config = dict(
    n_layer=10,
    d_model=192,
    n_head=3,
    n_kv_head=3,
    head_dim=64,
    d_mlp=768,
    vocab_size=1382,
    activation='tanh_gelu',
    norm='layernorm',
    norm_place='pre',
    norm_eps=1e-05,
    positions='learned',
    qk_norm=False,
    attn_scale=0.125,
    bias='none',
    tie_embeddings=False,
    parallel_block=True,
    extras=['capped logits'],
    init='uniform',
    init_std_qkv=0.0384,
    init_std_o=0.0,
    init_std_up=0.0384,
    init_std_down=0.0,
    optimizer='soap_variant',
    lr=0.00447,
    beta1=0.95,
    beta2=0.99,
    weight_decay=0.1,
    lr_head=0.00754,
    grad_clip=1.0,
    warmup_steps=200,
    schedule='wsd',
    decay_fraction=1.0,
    decay_shape='linear',
    final_lr_fraction=0.0,
    batch_tokens=32768,
    seq_len=512,
    doc_mask=False,
    train_tokens=110700000,
    steps=3379,
    dataset='wikipedia_en',
)
Each number is 128 + 32 x the weight over its row's rms, rounded and kept within 0 to 255. Layers, rows and columns count from 0. Numbers have three digits each. The size before them is the row's rms in percent of the matrix's.

# up: layer 4 MLP up, 768x192, rms 0.121, rows 428-607, columns 128-159
# down: layer 4 MLP down (transposed), 768x192, rms 0.105, rows 428-607, columns 128-159
up428 098:152138156160125086135210165226093089056125175119143100158127161121139137142142126109183150155107
down428 109:094099170115091138125127159143183161114132154138141129118130100158085171094091134111166178160121
up429 100:103129122151099176127147066111134192116078068048142179153110134137146133158105136132133143151155
down429 101:124123109039166114129131120112064099148160195123114119139101159134124082066095136161094148125074
up430 106:127126118158144122095214112110144106175191171097122083084124131121108186119155179124183097150126
down430 107:132124111090152134104167128178113090101125083140111148164137136191150106145079196153099137129093
up431 104:134108129158074137113105063195100108143115126128122070054083110133153137137105110159128076072118
down431 101:134135141090135114151167188143127113111193138137130084090081136151107183106129163144142093129116
up432 091:142143146209155136104104099140160144131158124188136142075139127204209093140124102133116144132152
down432 096:181085149141110074083121178137132154157151145107205099102117118111119109184160141090118095079169
up433 109:153111117089129113146149114142155056171131107136074188122169143195140191132141120148179175158183
down433 108:119101138116157100116142121136095105202040145120111180089094113115079139145177090181127164148164
up434 120:088091124126176119111170181092168170129158128156106080196185137065114179151101091151134129126127
down434 118:125109076147071107146091118115127104112167212127095103103130189100123149129125143145122145113141
up435 102:147092109161153134115153133119097100100130087149134154080149154125208159108126145126098114107072
down435 100:107169159178138100137155129151109098106103123147155139097132037137089076106198149104139148136124
up436 104:145104119149137119113102131129185148155094135143134168135204125120169128064126132141148123149108
down436 110:112132122122133152165135116150146129121128195151163144151117129164140092080230140138175109125168
up437 098:136122138084155205203126119091174133182090130156162186099163082138072109127168141115102151136141
down437 103:123136139114168063125085130120109094092104206102134173138203136142104094170161155134102091133119
up438 098:190120136137157082150165128172094086143105093117144139185128057108120107127118165068189110164174
down438 104:158111125134151125129137117171186116176210163050130149142132142138083152134155155116126144074136
up439 111:096103117113144104127198137195042158136151133089114115139160161125123107162101189090106070104102
down439 100:144117079117091093162193195109048084106108124137101130093155126128160157156143085150097112188066
up440 093:113084087092115151114100152100146124116100146099102117143112130135123069143129205093186140189119
down440 091:146148193181130117094113171093154179144175133062091123109101117123217155149134113148117147067085
up441 094:097071089148162176140074092084160116107093164133114141187123175120180131156156159089086136173183
down441 094:174114117143133089164142161104126071079139164189115158149122137167110208124084147107194083153123
up442 107:150072136166132143154137108155132099087147179108004134137133098137119047157110116125160079106125
down442 108:102094161183123085164170130136152134139093113099120158113162134109049101122077167150117085148130
up443 100:135114122104118154116102151103112134133142101142131126109157133132125083114109137131133097136177
down443 096:119148143084109119107146133142072199093142137117071176151060117116160097131161114118097118124103
up444 091:092135133162202125152135120150153120165100122080143161093083155130136143114169107115131121147209
down444 093:162116161087137108155110104126127088124185183081078064103155085137162072112191099148149166157135
up445 095:107149088151121100105161082113169135078102094154097071144174135155163150184107205134118148165126
down445 089:120155143077111120142120105142066098104105087123115097105110051197136163112140085110131102130104
up446 086:199128066148103161091130169103197136161107103159157161075129143125216143146090128115114134135142
down446 097:122126050129177171126171107135120142190149085147178194142138131081116142142113151093132136122140
up447 110:121115110122160123155164127167182116108097145129123072114129205087097122208092172115126212118112
down447 106:136098160147156132127071102136076130137125131090121076163126135129137149112093117175163134107123
up448 106:136163151130167091113194071132167075170185155161141119179181117092119116126103139112123109147128
down448 106:109128089110113029159129105134111155142114149108105125077049167140102162168142155098104073174133
up449 104:151118163143119109188130174070144132139099149125079095062191151135153104116148110095146054080088
down449 101:112124141149102127162130147106126179065087103194177176128107120110112109119076103111148154160142
up450 106:139103096108128082101165147119124125137186107062181144105100114128161169133129183156128138121170
down450 095:123088080077144112102127113137158075110048100100180074088142155154091097121195109162187109142108
up451 097:197193121104102071132123119120092067172107157165130098176123127181136113120116146178070110124131
down451 097:114128168109111088178122108112107135083101097153132146186106111081120117145116123104041100118083
up452 092:134132177182137130102178155142125170116125113110146077155094162112157138122156135089138137121139
down452 100:107125170154134151088092104140068112136111081111170107074088076135116127069103093083154085130097
up453 123:093122124139148133097131103110160110145148154203121120118102178128117109121139091119122148132152
down453 110:180190129162110147127138115139140107104183128105156033113132119097127058057126160119115177082120
up454 095:183098163166125190185167172147178163159138123102148129102135101117183122092123133065113154123120
down454 095:120151105160105094141124051144136123102160154111099115118124152077156091117129082132166099089147
up455 098:187163182175080103080158091115117172142131044145106119055150148130151137136116085112116119134127
down455 103:057119125072115152097114157176122154096097122104104190224131112172076101129140109125112102164158
up456 093:133138111110121116121120177195137119117152123142145107130180116128146154189091036129119093105090
down456 097:154122110116106116125154196180142090106181174173109143132148084073146158135133144137121143105078
up457 106:143135157136147163090142155174134109149129120107144160181046196178187129133155105183164112124122
down457 107:162123149115106149109129119116120120171060147145136126128083089137126110171134090109154159145135
up458 107:161141184106182122146190101148136108106123142165181160095151084124096119096153126134148098122128
down458 098:163158184137153079178077095126135071109114182145103111160124130142123167111119080135098118110161
up459 092:159081084156126170111143152104144170170181107127109147101131152168079108172095181116121110184189
down459 092:105173098131181101170149095119097165115137117110129150131126121146184129201117151122086071162094
up460 086:080138172146145137102116162167141114085147112147152143145104152083111086118120079133115140089087
down460 094:133151091154188142174142168115129153108149152144133126165119136171138118120161100067125130137108
up461 102:128108185170116149145152168125186126136148085119123113169178124095141120125121124125100094085137
down461 105:127100138126063118104122094136157100159143115077117158131181175136125153154116108116095187070077
up462 110:100145124122123120108115141128109104109138080190132121092135098062165044082102105123125122156131
down462 098:092189112122125142086127107116100187122087142132061169102146114125163116111164158105109087081103
up463 093:117105088160146163113163110138104086088123127102121127077132145089161063156116152075114143149146
down463 102:064132124115085152138133126093153147131133102135103119110096069057099228133126106173136104148180
up464 094:090045065205125156159061155133220107173143140093151113109074061136178127112069106128119199159141
down464 089:120159145039120072057151134107092129146107129093068160156102124133156163139165093115072083095086
up465 117:121140154087144153095100057109118115172155117146159164015157152139162184130128130159164077170164
down465 112:084152131137159094053107087161126128124154103145098119106128133079104131141148116137169137171115
up466 096:108095137114099147074159165154101169123125105105099120090101148104153204130122131097137114144149
down466 091:146206093155082094132128114149058098107132159084104074102092151104130118170080160158116121093140
up467 105:150108133163133109151125107134136047133143137145161147100137067096139141108169145090167135077155
down467 101:111107168107111173058172162068029102109152062102122151189120152155138133163167162091092163147142
up468 113:165069131061192084179075154158137143098113109148148170148120166116146064121160091093162140120128
down468 102:157153126255181181105151133087105158136109142150145165038099088146102137194122047157123141121110
up469 104:107087132157139125135149116144110124127079104158071125169123134108120142088172120098156156105169
down469 108:119144199094134180130136161169169147185127158127125135126164102136127115148140135145127138133103
up470 095:132133216163099144135219116079091154182150129115085134112116140091136108156144115118173104078100
down470 096:126158103123141118108165078192103090092092122167136139190172126164174218143143065100138096118158
up471 077:156094106122141182152160123144154136197124148149120109152120163164048120089114160145203073124131
down471 092:124142156231099165093114128124171108161104112084155086073118124162190125157120098114156186086149
up472 115:083113103097153181157245175161154107147082169141129152159078051115146163093097104105194182139147
down472 101:134108154092079169138125104138159100082098095138125091130157160081137141191127098121105150101156
up473 096:158081091104160153150200147109117114123104131137148117116144148188082121120110127124157113169130
down473 093:119124156116099118061186129070138137142089147076098142103098091189142157086116105153138129147132
up474 105:149185154121103137115109176105147136171119125126159072150129111143096153132166203094140173146079
down474 104:102125167206058160128116127132098165155139127108199105159118161118118093143152160131118137111128
up475 093:108084119126079068092106114108147142111132076106208124111120084097132107114135197154129177154165
down475 092:125137102102147170115136170137100083115110145154112143156161149109139027103155158143060152061127
up476 106:140103132104179106126173158106118148146133148127034154117134160101118122128124090158189123154142
down476 097:143148152186127145134143101136114123111119121191163128132134009058100175128170159152123152125135
up477 109:119105072108168139098133103116123117167165107148114137131134117109172171156093071138105138120107
down477 109:120131102146155133075092177125146168157092121166112121138191130113133148130137162156102124096148
up478 108:169130154099130147113103116067112158214207099194131130142101122147164106166095111189166137180108
down478 105:105139130168124135107119110088123144036061073180089127117133233073170147070154150139158101149146
up479 101:131107148172135107165201188167141166149146096127045074132146123141063133133136140112103071172170
down479 101:134125071132133128109090098103116134129152179127121149146076225120101117193183132200169143140093
up480 093:111108192124179135153139145149168226143148080154068092087116106111131162077082154139189148043139
down480 097:132153077140162142102176123077149139036181184171133165118101088108158094148153182054105140135128
up481 110:184145107106165170116195120152191150135140116200149120052178151136122139135115168154209122151153
down481 108:149068134078137078164134117136155110161148089111132129161172108083159111115148137115103192158114
up482 099:161120105056130105128111153129120119135053132100093103124117084109193090166094186140130101129183
down482 096:176127127053123083110112071138132123133095113103102087127088165160151180188160168105140130135106
up483 098:126071134132080141108143171155117097159078098151082125123125122164153162188055110099144145047130
down483 094:130072060078103109162163104154123137104134144116130127077120120158118100104132216093122149129131
up484 124:134154156135149109129137158176122128145135116149186130158095124154161096101067107159135154133110
down484 105:138139161115147131153121121091130105161079092087111124076112178160151188136125164131101126158096
up485 085:160109156145131095169120092101127119123215113123139092113154093102170201167149104158129066093135
down485 091:105103131084164165150167143159146160102115073155051077182114101136118132101117206139151184170136
up486 100:135103136163156125116140122178103133163160133134128129109132115123155109108159091155157168136085
down486 103:076103152130169141153103151141129107131169096155091165078143098141149127119064105050108135156159
up487 104:093145117156156098125108160084063165095080113111114120168147169110021147142150150133187110135133
down487 104:191092160104051149109166132156075079089075122087143073135129056161095094179092154156122115129111
up488 090:094164110110128135150161136152109114114088172167102165139117171159086137104173087106113223149168
down488 093:080142133131087132116144160100100143139082167176113136145137150171097169104115059123148210194088
up489 099:211068125163132144165114163132121125081096153160118144148122172154153159106174189138147110148128
down489 095:101189120045111130113128130111171160132177079083168127096169132082117131153143081136123147093128
up490 096:103107106103106101089116057172156088192149129156146121118173105220134132097131137163164131117116
down490 089:100196157122111144155145193111096151102092085172125092089123131091097162120099202141133079147124
up491 112:121172086185169128122112113088143113143160163170125124078133065126198097078158095138134150129178
down491 107:095086111129160052169129178114083097171178136153167145113123107040138197158096132099114109120167
up492 101:106135180128058103093074126124147086117154129152122065100143112109208097168122154129150110131179
down492 098:139123116160127139154145149099109120135105147177106112089129125117120167118156096136092096132102
up493 098:113073115132100160122100132117191138131168110127080124098191110131165103176154104151117148160159
down493 098:125083134136115114114126112120076082144134163103116140168078148159125102077104166137159227124114
up494 094:118093123123112118098171120116145094153157099111094090129164115159096176117111138078143066174141
down494 097:147134058085154108078154126144075115158150056102175157120126098149147143204112080165150137083108
up495 107:111056168085148097133133105135169077116161147147158120122145111134111123102096133087125104116151
down495 102:118105205094146139136132136155117123095144094101041118126125153130119121107129172125104088056086
up496 091:152106158183140182176164195134107078129108142148108058128097083139108203105162104136171147174148
down496 101:099114140108107140171110128085149115139116118185121121188110161130140110141068119120132100123128
up497 090:165103154143185111131103140159104141116114101104188144099193088143103166082103123104210146097126
down497 085:096105128089084126097155116124167135094047119120090090102064115194095102117128149146099146069202
up498 097:129155162145117147093144152100145122183102098159112155142136114134117116148078128138130117156132
down498 097:100124115096117122148123076153098161136068144094123128102139162068094143110122096130121160073225
up499 103:147093123163127206141104104138170184134156149092157119158077131100068079096159206118165152163176
down499 104:033116119062098159117153188090112104125055089084105181100123138162134131134161109141099141134112
up500 102:132083158144111085066129090144121127149081146150117175118151124079087084145113189121105088067163
down500 100:104150090122165151164150119151103150063164161172157166122109106108161135130132117121123169158049
up501 087:168092119223100085118145148120154082149092097089141142060149104104183153132071084135124125092137
down501 105:142130161144143165170094117059161155184066178114129055098117099139110075147075113110160125172146
up502 103:149152118149105139107151122142155183126146122103092079132124095131176126201095196115110166126161
down502 101:131090150128132099137077167158168119106178175155190144181178149112086120141138118160154125139107
up503 109:141102115149076169131168118087151124142146100146140146076113141180168141167108145100158147119133
down503 107:099118163109142179174158140133136146169163082183149087105147149169155169126098164076173159165119
up504 113:178090123071158136145149113166086142105092127097095168101148057072116130176146140142157137138119
down504 100:124148167165037147106092144114087164103124137133114141145161133104063092111132185107161127086097
up505 106:107092147142128101220151159208125156155104093120137099154110130063089131122163170168144065124116
down505 098:093153114021158176129095143131103142122119101085134111099092113077135107115111160143126150164168
up506 099:095171083147122103177196075119158122142138138179136135102129092121121146088087093132150103137129
down506 099:176091124169159146088095156139098195148087098138076085126159125192094160085112064127117080116153
up507 109:082127115129089123094108163175115190121129130121185146077061091120116103176123161153106154149158
down507 103:152109170080076099161151146125116094113169093115131135099101061111135147166125090115114185089104
up508 085:131098108075191105175114100137034195139128106166111122127127114181160164141141153159165098142098
down508 091:041142153136166131103109153151131122150108124101107075181185171119086135142138146115145050077160
up509 098:087176144136178103090148127173097149158097136159155126108171162157187137108140118158095141073173
down509 101:162111113132097160103134070122145145143134137149189089150135154086147135107171101137035134092121
up510 124:101074137156089126121139135095114181100181101141174140074120170141189047072133114148080128101120
down510 106:136083143081142120137137177126170213143181143138147137164009185096133073117169160072142102162103
up511 106:098161093158110100138143100126131071133115073158109117163107115144168135159137167103064143140109
down511 102:119122096215095154051117122145085119156106132157176079136125112149136120127111036174162127122140
up512 113:136092174146079126170129112125095164126139150116166122140126115136116089109159170063123094180125
down512 107:102065118116138100092069081146086102126114150105138150166083148115161054054167155084160135126149
up513 109:080183131066117122121130182136132146182138122130113133122172120154122130191113115134105147147129
down513 102:131141203129067100184173081123128079124099161094107132132185156176113146165106141175133100135104
up514 098:094114175114155092115170165134101063098135124145146132128179102092122097129158142111121098095099
down514 104:122123164125119164158087121110157143134169088143159156186230156110135130186140166178111093137113
up515 093:080123149105098114109169116109124067089123099096181097158139088180144163131154125126118111112154
down515 091:071105070157138068138199118069175164141123155108134170078125161155111182205061109135128087136097
up516 112:131123142089140113102143123095151105059145132122192152118184140178145105080095152071087135103125
down516 099:090112114118159145168172065118144123092140108107103136133161137120100142105193137158098096121094
up517 100:147118129098109152132120114100099094194141086116150211145121124134112112102070146162133123145147
down517 096:071155126139076185134094112127155147081162113146076131158136128133140138138080079064056178111143
up518 100:144103111112100126138154110169138120160128141185133104145106159166133154125158161135184127097115
down518 100:181171115095147152068117181151129139125120124122143147089189162136150102219117095084106131128133
up519 101:099114125162099109102136105133092135091100200118176144128133115106122113167188126147109188113164
down519 106:109218183105156119124136178116090078162122117144126169151064184132165115118155135089095134159127
up520 101:128112123138096192172121114114183138122166144111145116112143137117163073114094120140115087117115
down520 097:085124173114124131143105123159124147101100136156159150129160050070169155122161150125120142112162
up521 112:081080115130137149123098139111122067119182117057133139079143122046112143186096149182093146192184
down521 105:078168101105120080104167139083178181135138069088052129127161158107124152145184134126135144087067
up522 090:145104179122126124120161104186136224213153140146109114129211109098142169229114113158128125099104
down522 092:127074124097122124124193070148072045154118155178079111112022156099152095122165160182134147133089
up523 108:104121087091162052090107127100175076156130121131104117203107115047098086102136101093164082153112
down523 109:115181147155093156173118141161159133116126125140099161150158210136163129080208135080094120124178
up524 103:131126109152104148092125058156075080166117131127116106132104111102141116115162205164108094132114
down524 102:153157118139092092148138121120175106073104112102199126160090130184100092095136124140160097116118
up525 083:161145071143133164089170125158149125128093114131132189067166101153101130131141129086148100162106
down525 086:114089131156095145143110142100113066152176133161158053201078156176140136130150119168050107138066
up526 108:121089143111116181111131079102136113084117178133200162129152083139152134155102121084143125135122
down526 103:120141153096131093125143120089097121128146047136090126166143115179109143185151138141093152126122
up527 107:089143063107159073123111058083141192081060138138066102148179158120113161184102083104095153178109
down527 116:134100229181128134079160125131152109154140225202193119136140133102134130160055148156173127063146
up528 100:218128101152095162077207125091138047135093125141149137186156134154151152130110105113137106157106
down528 100:124092126133120140133168107084148172176131154060148061201150127135103156133193089189133104113117
up529 083:162101165111110140125096077132124054104091154179175135169164142095086115144191104074157107103083
down529 090:176142118156117151053132106114131118182154107154147155135135095086047086082107204066099120160140
up530 100:081107042120107148087152142152090104162235179192117118101123105104144080179112071114174137147082
down530 102:152092094166147163087116092103118147078125140171115126139169121117147146118101180127182071104126
up531 104:164172142107126167116129132106114147177103092143107127120122118103086118192124136126145130128164
down531 096:145189120092170093165162173170114134095167127142037122139132095137115159127128096076047186134068
up532 087:109075075133114169111070153181131182164112126090161130160121118138181141115156210096157154121132
down532 101:123122096207123125149122109088107119173175113113113066139106148114157107167128131167161135104158
up533 105:146103098130070080140108103118091118149066097066149090115132144131143143142062173114146115155136
down533 109:117104130140128146140072146149115113061097132121148088140193135085167085182060126092076110214171
up534 086:127099157080163147166145200072096135107084125129131124171140147143163119148120100110108092073144
down534 090:155154111150188103146136202136112107132098131104140142132164156067156107136125212192096140120156
up535 106:122142155163120083132108093167125135151143093103165147086147116014095147113124114155160129098135
down535 100:113123085086081110177122141105123109129094086103119151141129178184136138083132119181140140194071
up536 100:127149098103102195156104135080147098179129120121089137154131125122111122091073141159119102158102
down536 101:065149145208077103162092143146088121153133143097087069145134139085178126105102147104145087133184
up537 095:130205145162114112131128132138138130143069079130136116147116150110099115168077125172141126138110
down537 097:153146190123133141126124131100138141087096096086104124100085139126121110074156118178149150173139
up538 107:091089149174134118088136045138144206152092123124072123119121172114130122133134099162155142090178
down538 103:137117193139159113107080076158145105071094067108139165112129160130109110116093150128139122051147
up539 104:148158126158127073123174143156120108118073149186166094165118138120062197138167163081155101143139
down539 093:137097131124130130129135134106200124133149135174092068139059105127124108109206085182151139060103
up540 091:158178097077131110126184165095127158134095160112087128176179138108162155096149118093104105173074
down540 098:128178124164064108149116129136117129112128079157103127101128114117207097089170145139135126084132
up541 097:143142128090195097203113115095132082117171186104178175164111142115152100146162164115108138083091
down541 099:141111175132144110145087146107139116125130206132096185136029152086128194110072084199186106172103
up542 111:141140085135110071074128112090116100132150058103077100118194135140142104154102191124176137103053
down542 108:141160117094160124065127163146174135095117181100139129170100126084136133155102151145122140127138
up543 106:159170112133113127093147134088064092110196142147106127153076104190132086179087120106098078121106
down543 098:090138153016096137114165120155123077158118044174145153127129184169117100087141116132146142135122
up544 103:098122114119209142096081059063119098170130137153136116117145134119102117134077128137103122153147
down544 105:120163154129087161137118134071163123119115190096146090168122151139175079094120183124131121126077
up545 109:154109105141117136085176099089165131160139102146115091165111101150115085106140142144092168161155
down545 103:078060092080076170081181119201045123147143116113130153144137107075080076136166130120104143064100
up546 096:103104074134139153168066132130176120111181114072134156127101120083122171154115172135128163154101
down546 095:115134083151127140115073096146103068179062102118107126081188100100149147103150151108136138099159
up547 110:140140114088100169068109173144142105148184125084113174148081131197162160126119075167151147236123
down547 107:127099173157093171122130131106095147155103118156185158151151073084128137115166135104143064115155
up548 085:130106144153115093131187180122078069115159118122187150124151114179164141121127141096203165137201
down548 095:116126097173133082099113146192098117139139071114153087112104154186132126091157140096123157159199
up549 087:117103153184071128163186155155067173122092112121102128130142038179080133079125128136149093096194
down549 092:100096177082186101157086080139160121124066170141175075136137136123153073117104161141096135147110
up550 104:132142122124103147107142118136158169145093163102106066096152213124126221124106157119123119116079
down550 106:098132129178200171151112156114167085103152114078147111134116155138155130145116148109045143103138
up551 092:138161114137175157133126137093086090146118153100105133205136112130122107150127066130088132140154
down551 091:084155220141078117134099151128156161138117098142099143094223130136117111129109127190166080131071
up552 090:155117126057113107156169138127108132121096182106104195166087165124142147108054130128131149139191
down552 090:167107128099154126143107120056156134163109112121127080124030120151113128066125095138111138089155
up553 096:145099114100122110182168179148122147148143151165084087102121160087127200155108116083110091105133
down553 094:075140127069167115109090146162134092088151131097083160181181133131071136166140147134134156115108
up554 111:062121152127147107127180112147149175060123121060081147158151081171184136086165137067215104080170
down554 105:077123147059096152064147117150129115079084151149152142092104143110136167089119074077151141149162
up555 092:083148221074108144169124124154136133131124034122189133123116201092185148135149125148118072116139
down555 092:096098118092095118098144104123176047146099183188153143131155129085089113154098173139171110113093
up556 088:107118150155128108093106123164140179130086031148142128133165128111055105181125087082134093103115
down556 092:181163114080117130133113133084133137140134106138107154193085120123121153127122117178138130129107
up557 112:082065140143123060094107158160141110076144131159115108130131135120019115092086189133155113165135
down557 108:172061129158140145123180068126210132220183170140101058113107151130095169098094159128127123189172
up558 099:108138146116114075151088087145142127128185122047130119134122094131159151161170166037144124159173
down558 101:136126188103106183213137162120155143057149101104077138147152171127100177137123103127079174125135
up559 094:059086124127142077083171151168133118119112137104166162120149130085133142053089110096167142134101
down559 093:155173086143152161126074177079164081163153159088148062157107144153173147130107100134098154110103
up560 112:117056162166145136143150159131150166180186120150105110132201101073180121115097183138145100123153
down560 114:128078117138088136124100163109133115123111131122145098171154140147151117192068118130131159162119
up561 095:120161142097142114137203209135110121123104106087119081143148138118136180140121126143152133143096
down561 108:082135095175119103154222119096151099152122127121126124151110169051113136117142149136200135136144
up562 058:202133126106147143194113117146104179127066162196098132119129124137115161121153111141125160094130
down562 064:152144110117145128150116158083117087180176154142126122112105095098155165132082170128125133136160
up563 108:105131139139191168111104111095112138122102153146166194121128162136145169115123141136140185120137
down563 101:164118123083109127206066191122154080158091152113112152119074146137119095164104165144184090156166
up564 111:108137091129165108165121099093119133147138106116156132134138186181147082145112132128135213152149
down564 095:149137158097104074094110193105090144098100118088132112106065089162129154129141095111088094093137
up565 109:086135126109104098129170115103082149175132058115106113110147167126116159102134065100168170192162
down565 111:118072162149117067186094108154119059171172098147100159152120124107136175117188140093160152117151
up566 104:126070143072115140105101087066107150180144109161134116097188198152196123121122093117123075114104
down566 109:110081151133073147096165099166179079177092166204124056131115139152150092115083128111117154156142
up567 113:134079106133164121137187108117126121091164101084102163149138089104138189099144147115147141072166
down567 111:197174128097160192118144110051109153126171129105109119133133132074142128109135095131136122142196
up568 116:092082144158133134141143154156107158157163165120149173036092088110119092168098161111144104163171
down568 114:088165153104166173060060132137086117168179122152095173122126139149136131125147109142102161111125
up569 101:126062194163162130101126112116107071141053155126113131174160119119143145092147149141126104160146
down569 097:145131101129079163091139107130156190127134142140127125116184132137163124113115118165077110120139
up570 102:103070065129118139159126119089132149166123125155082120000155123122120072099160070131097103168114
down570 107:149122161093175121157132097094052111114156101092094135148136144130119110145135141111050125153091
up571 082:125175138171136119189120067129117139065116127144109117190062141103090089162097105133110070159147
down571 094:172144122167156104174136124239112151121054117142114105107123123112137090112066099197124177174116
up572 107:124117130126130162140079107089153096194145097137123120086105163099168087070212176149186160070209
down572 104:214152094180114093144108124095078151086131116180121111120141158140150110108107136102083207101108
up573 084:142125080138194164132114134121128123094124128124074154144121105061120133173160176121166091077078
down573 092:149117138185140090099070130155116153110132163133093125186161113152109066106124122177104087143149
up574 103:088124179147089104113123126189115158095123112161080130082107156123103078127078192115116203136074
down574 105:175159166163040142109136135075161093186149106124187106133186177103115163083152080134174110117193
up575 099:102125151156106098182113162163162087157153063141160134170058149085092150115164121077142160120091
down575 097:122153166112124122058109119120081122092092127144129155161131123100091072070121092142046174096082
up576 104:111118140164112092113146211135108146129124113107097118066127118151069148155102201192146121092130
down576 107:156196175143160116195081130121150130097126065087066147130160111173161144164143100134107134057150
up577 097:118147076184174126109104112087139121136166072111099106102123103125142092122135116163122087116177
down577 098:126131087166141105096091089138164122169067194087113068110157135103177100137116169063095092178081
up578 100:165082120135143154104160102122173113105148105118148137114103130096125131153108151182138147107163
down578 106:098067128077100174116179139122150152130114109105124104157122100147103078132133108061100090117106
up579 088:143090122209194147128134158113148067169138145143089087098165104131088150137127182132130094128109
down579 096:122179095072110132135140141091180088149108107156071131085156094156214158113093151120172115119110
up580 095:142109195164068115136094104145200106123181114244154149076141186130115157100069169146165096129152
down580 100:055100122123162154170051173134161100151124110216161109166142138055133158105205134132192145151205
up581 104:139130179177081106152163152099098082150199144146118112070152115081114137110083140143162098174145
down581 099:138148066111092124099113121106153176082105122122109127145167110142151138081153160142074144113106
up582 098:123145125173077165141143137135100127182103114106158092122129185119171041111106169119142163125127
down582 103:135183084169149092148153130094077161133122143064152156115145077150082133140137124044145104090114
up583 097:108152107145101154086123139120119131137119173128088093132151173133114151141133126089144086128080
down583 100:148125106102171166112155115168092129120074122097092075141100175158089152155136091124110139157099
up584 103:094112104085132118117146124159137162102138141143163075234132104172164144215143114124169156140165
down584 107:110120094168118102142111102206111126180102147120085124161146138140134145121118133112119142157126
up585 102:141167179109207153145133163178109094193093128113161108104125107140160067168122144118098175160201
down585 111:098150086171113118153108199085162125109130110156144105085148104146173145195141162126157128046046
up586 093:109102080087139109177133108118140140155107140111074094142116087098164190108117183100124124182166
down586 094:143147167075100131080097094097163103123096093115114093128205110096147134155158173100094090127164
up587 114:130111087087169173082073056148138150159109174167125112147150117076159100146085161109148109136136
down587 108:146134129152101141100149085149149108114161121168174117133098129119120101060120126155113147077082
up588 103:135138144069139124187130173122122145111095151158125115121173054079138106160117166172094125111124
down588 102:180195147109072063116107117186132157069086123099117121084106170099102115103111087123146161116156
up589 094:154072116088112181107149103147079136126084164127193125104102090130141135159127162096151117101156
down589 098:159133097109143101100167081101173150117104131104122112152142163156120166116163152119179136171142
up590 105:078118126119134138107154110110111094123080164134124118122171124175090143125102144136182138199112
down590 097:070127136146080141088126083124132131082103192152179111118141143135125079096149177189161146150106
up591 113:092073112090163167086096150091149115115134155163152087154122187113185104193098169144126157111175
down591 106:064119186127128116131111139141129123131135105153123149159125135170142124125147146096137074180130
up592 100:123143150110112101111134080130140122163092150052125123146162096138147112144153143164130123093098
down592 099:140120167112197125097170141095136197141143108099104126153131149143153151111127132099056114186142
up593 095:094121155141137099118166119067155131107151094098163119192172174157028127133090120162138131179155
down593 103:206099105164144110140127117132138078108161147080132152098160088123077176111112089116123124132121
up594 102:129166082139119184093129121113180141142136166156166141115037168108103148175120099143125117107112
down594 102:120157092128106152081191072100099170149079127144148167096174130112130080151112200162102171170156
up595 107:092097174166208064122131179133106150150112121165108102142133122109104136107130167119095154129125
down595 104:145154152130180147137118117133123142149128078148183101149116154128099123133084055126105133187158
up596 099:138131133084127129109102134163053159172124117080118118147206149111093173143078181136160105111085
down596 109:158114138161150071184035164124127123131156171141104108183104102178100130162062208130165158109109
up597 110:174179119121095111143145090079146087124118121121103132134131091151079108166099188116176181113146
down597 109:157190139150169083107057130144161121202207158135145121163108163161149122165076144128118093135113
up598 107:146100116097081162204117147118130081125105148096077153128099081069194132078057120136127104121162
down598 104:094149133126110126124106153144102160135154092125137147104138050097159177152094107097088124130173
up599 106:097149102162102099115117112142128090159120104116144119143104040206129082142130187092139156135121
down599 107:112081144126098174168148121128112146146151119148131206166118151127141107145085143115055196133179
up600 094:094103112087155064126154129120063100157136102085085146139096108128124131093112153085159120155115
down600 101:141134032127122091123158150198194170092106215165125186133155149134137093144118127121136146101115
up601 093:103202061131142138137131094140111148146088112107150146093137121155150141153110094110156132132112
down601 101:200134169109128145130116113113126123098106174076098134176113096142172136133148176127156124163089
up602 096:163154151138133158129099182153175104136135097086135112183111115099163156103184111112147085118120
down602 098:172149102156068112132188168177146171122160087138176123173125165053081060148104174147092131104141
up603 091:121128113137116084160163160085174073103131111123157182120108118081147158170148046178149139118143
down603 101:186106181130036150180168134096195114074143154173124206125122069111140072121139091181093159133140
up604 103:146159117139127098120110118178117206138195144105127106202159052097224112140165125121084167102183
down604 101:075091187075152127155125097133183158182128109125105134149079091156044165163142121153122093058171
up605 103:118111140152129153121102099141139140117153085075113075093126148115177126103166075155136111163169
down605 103:143149113097056117122125119102126150097107074113138127127100093124118066107042087101058117155118
up606 095:070112128081127155101176109158101076134114171146080081188157085191112110130138084148132107108124
down606 095:186148112094113150126090177148152086118190150169145147101103143067146158152072116154062156108125
up607 096:123155088100141103152170125144105148119148101144200094154114088105119132076127168168154159120153
down607 100:139117123175159133143110083089153101131076107080142140086252128154139104132122118117176134217120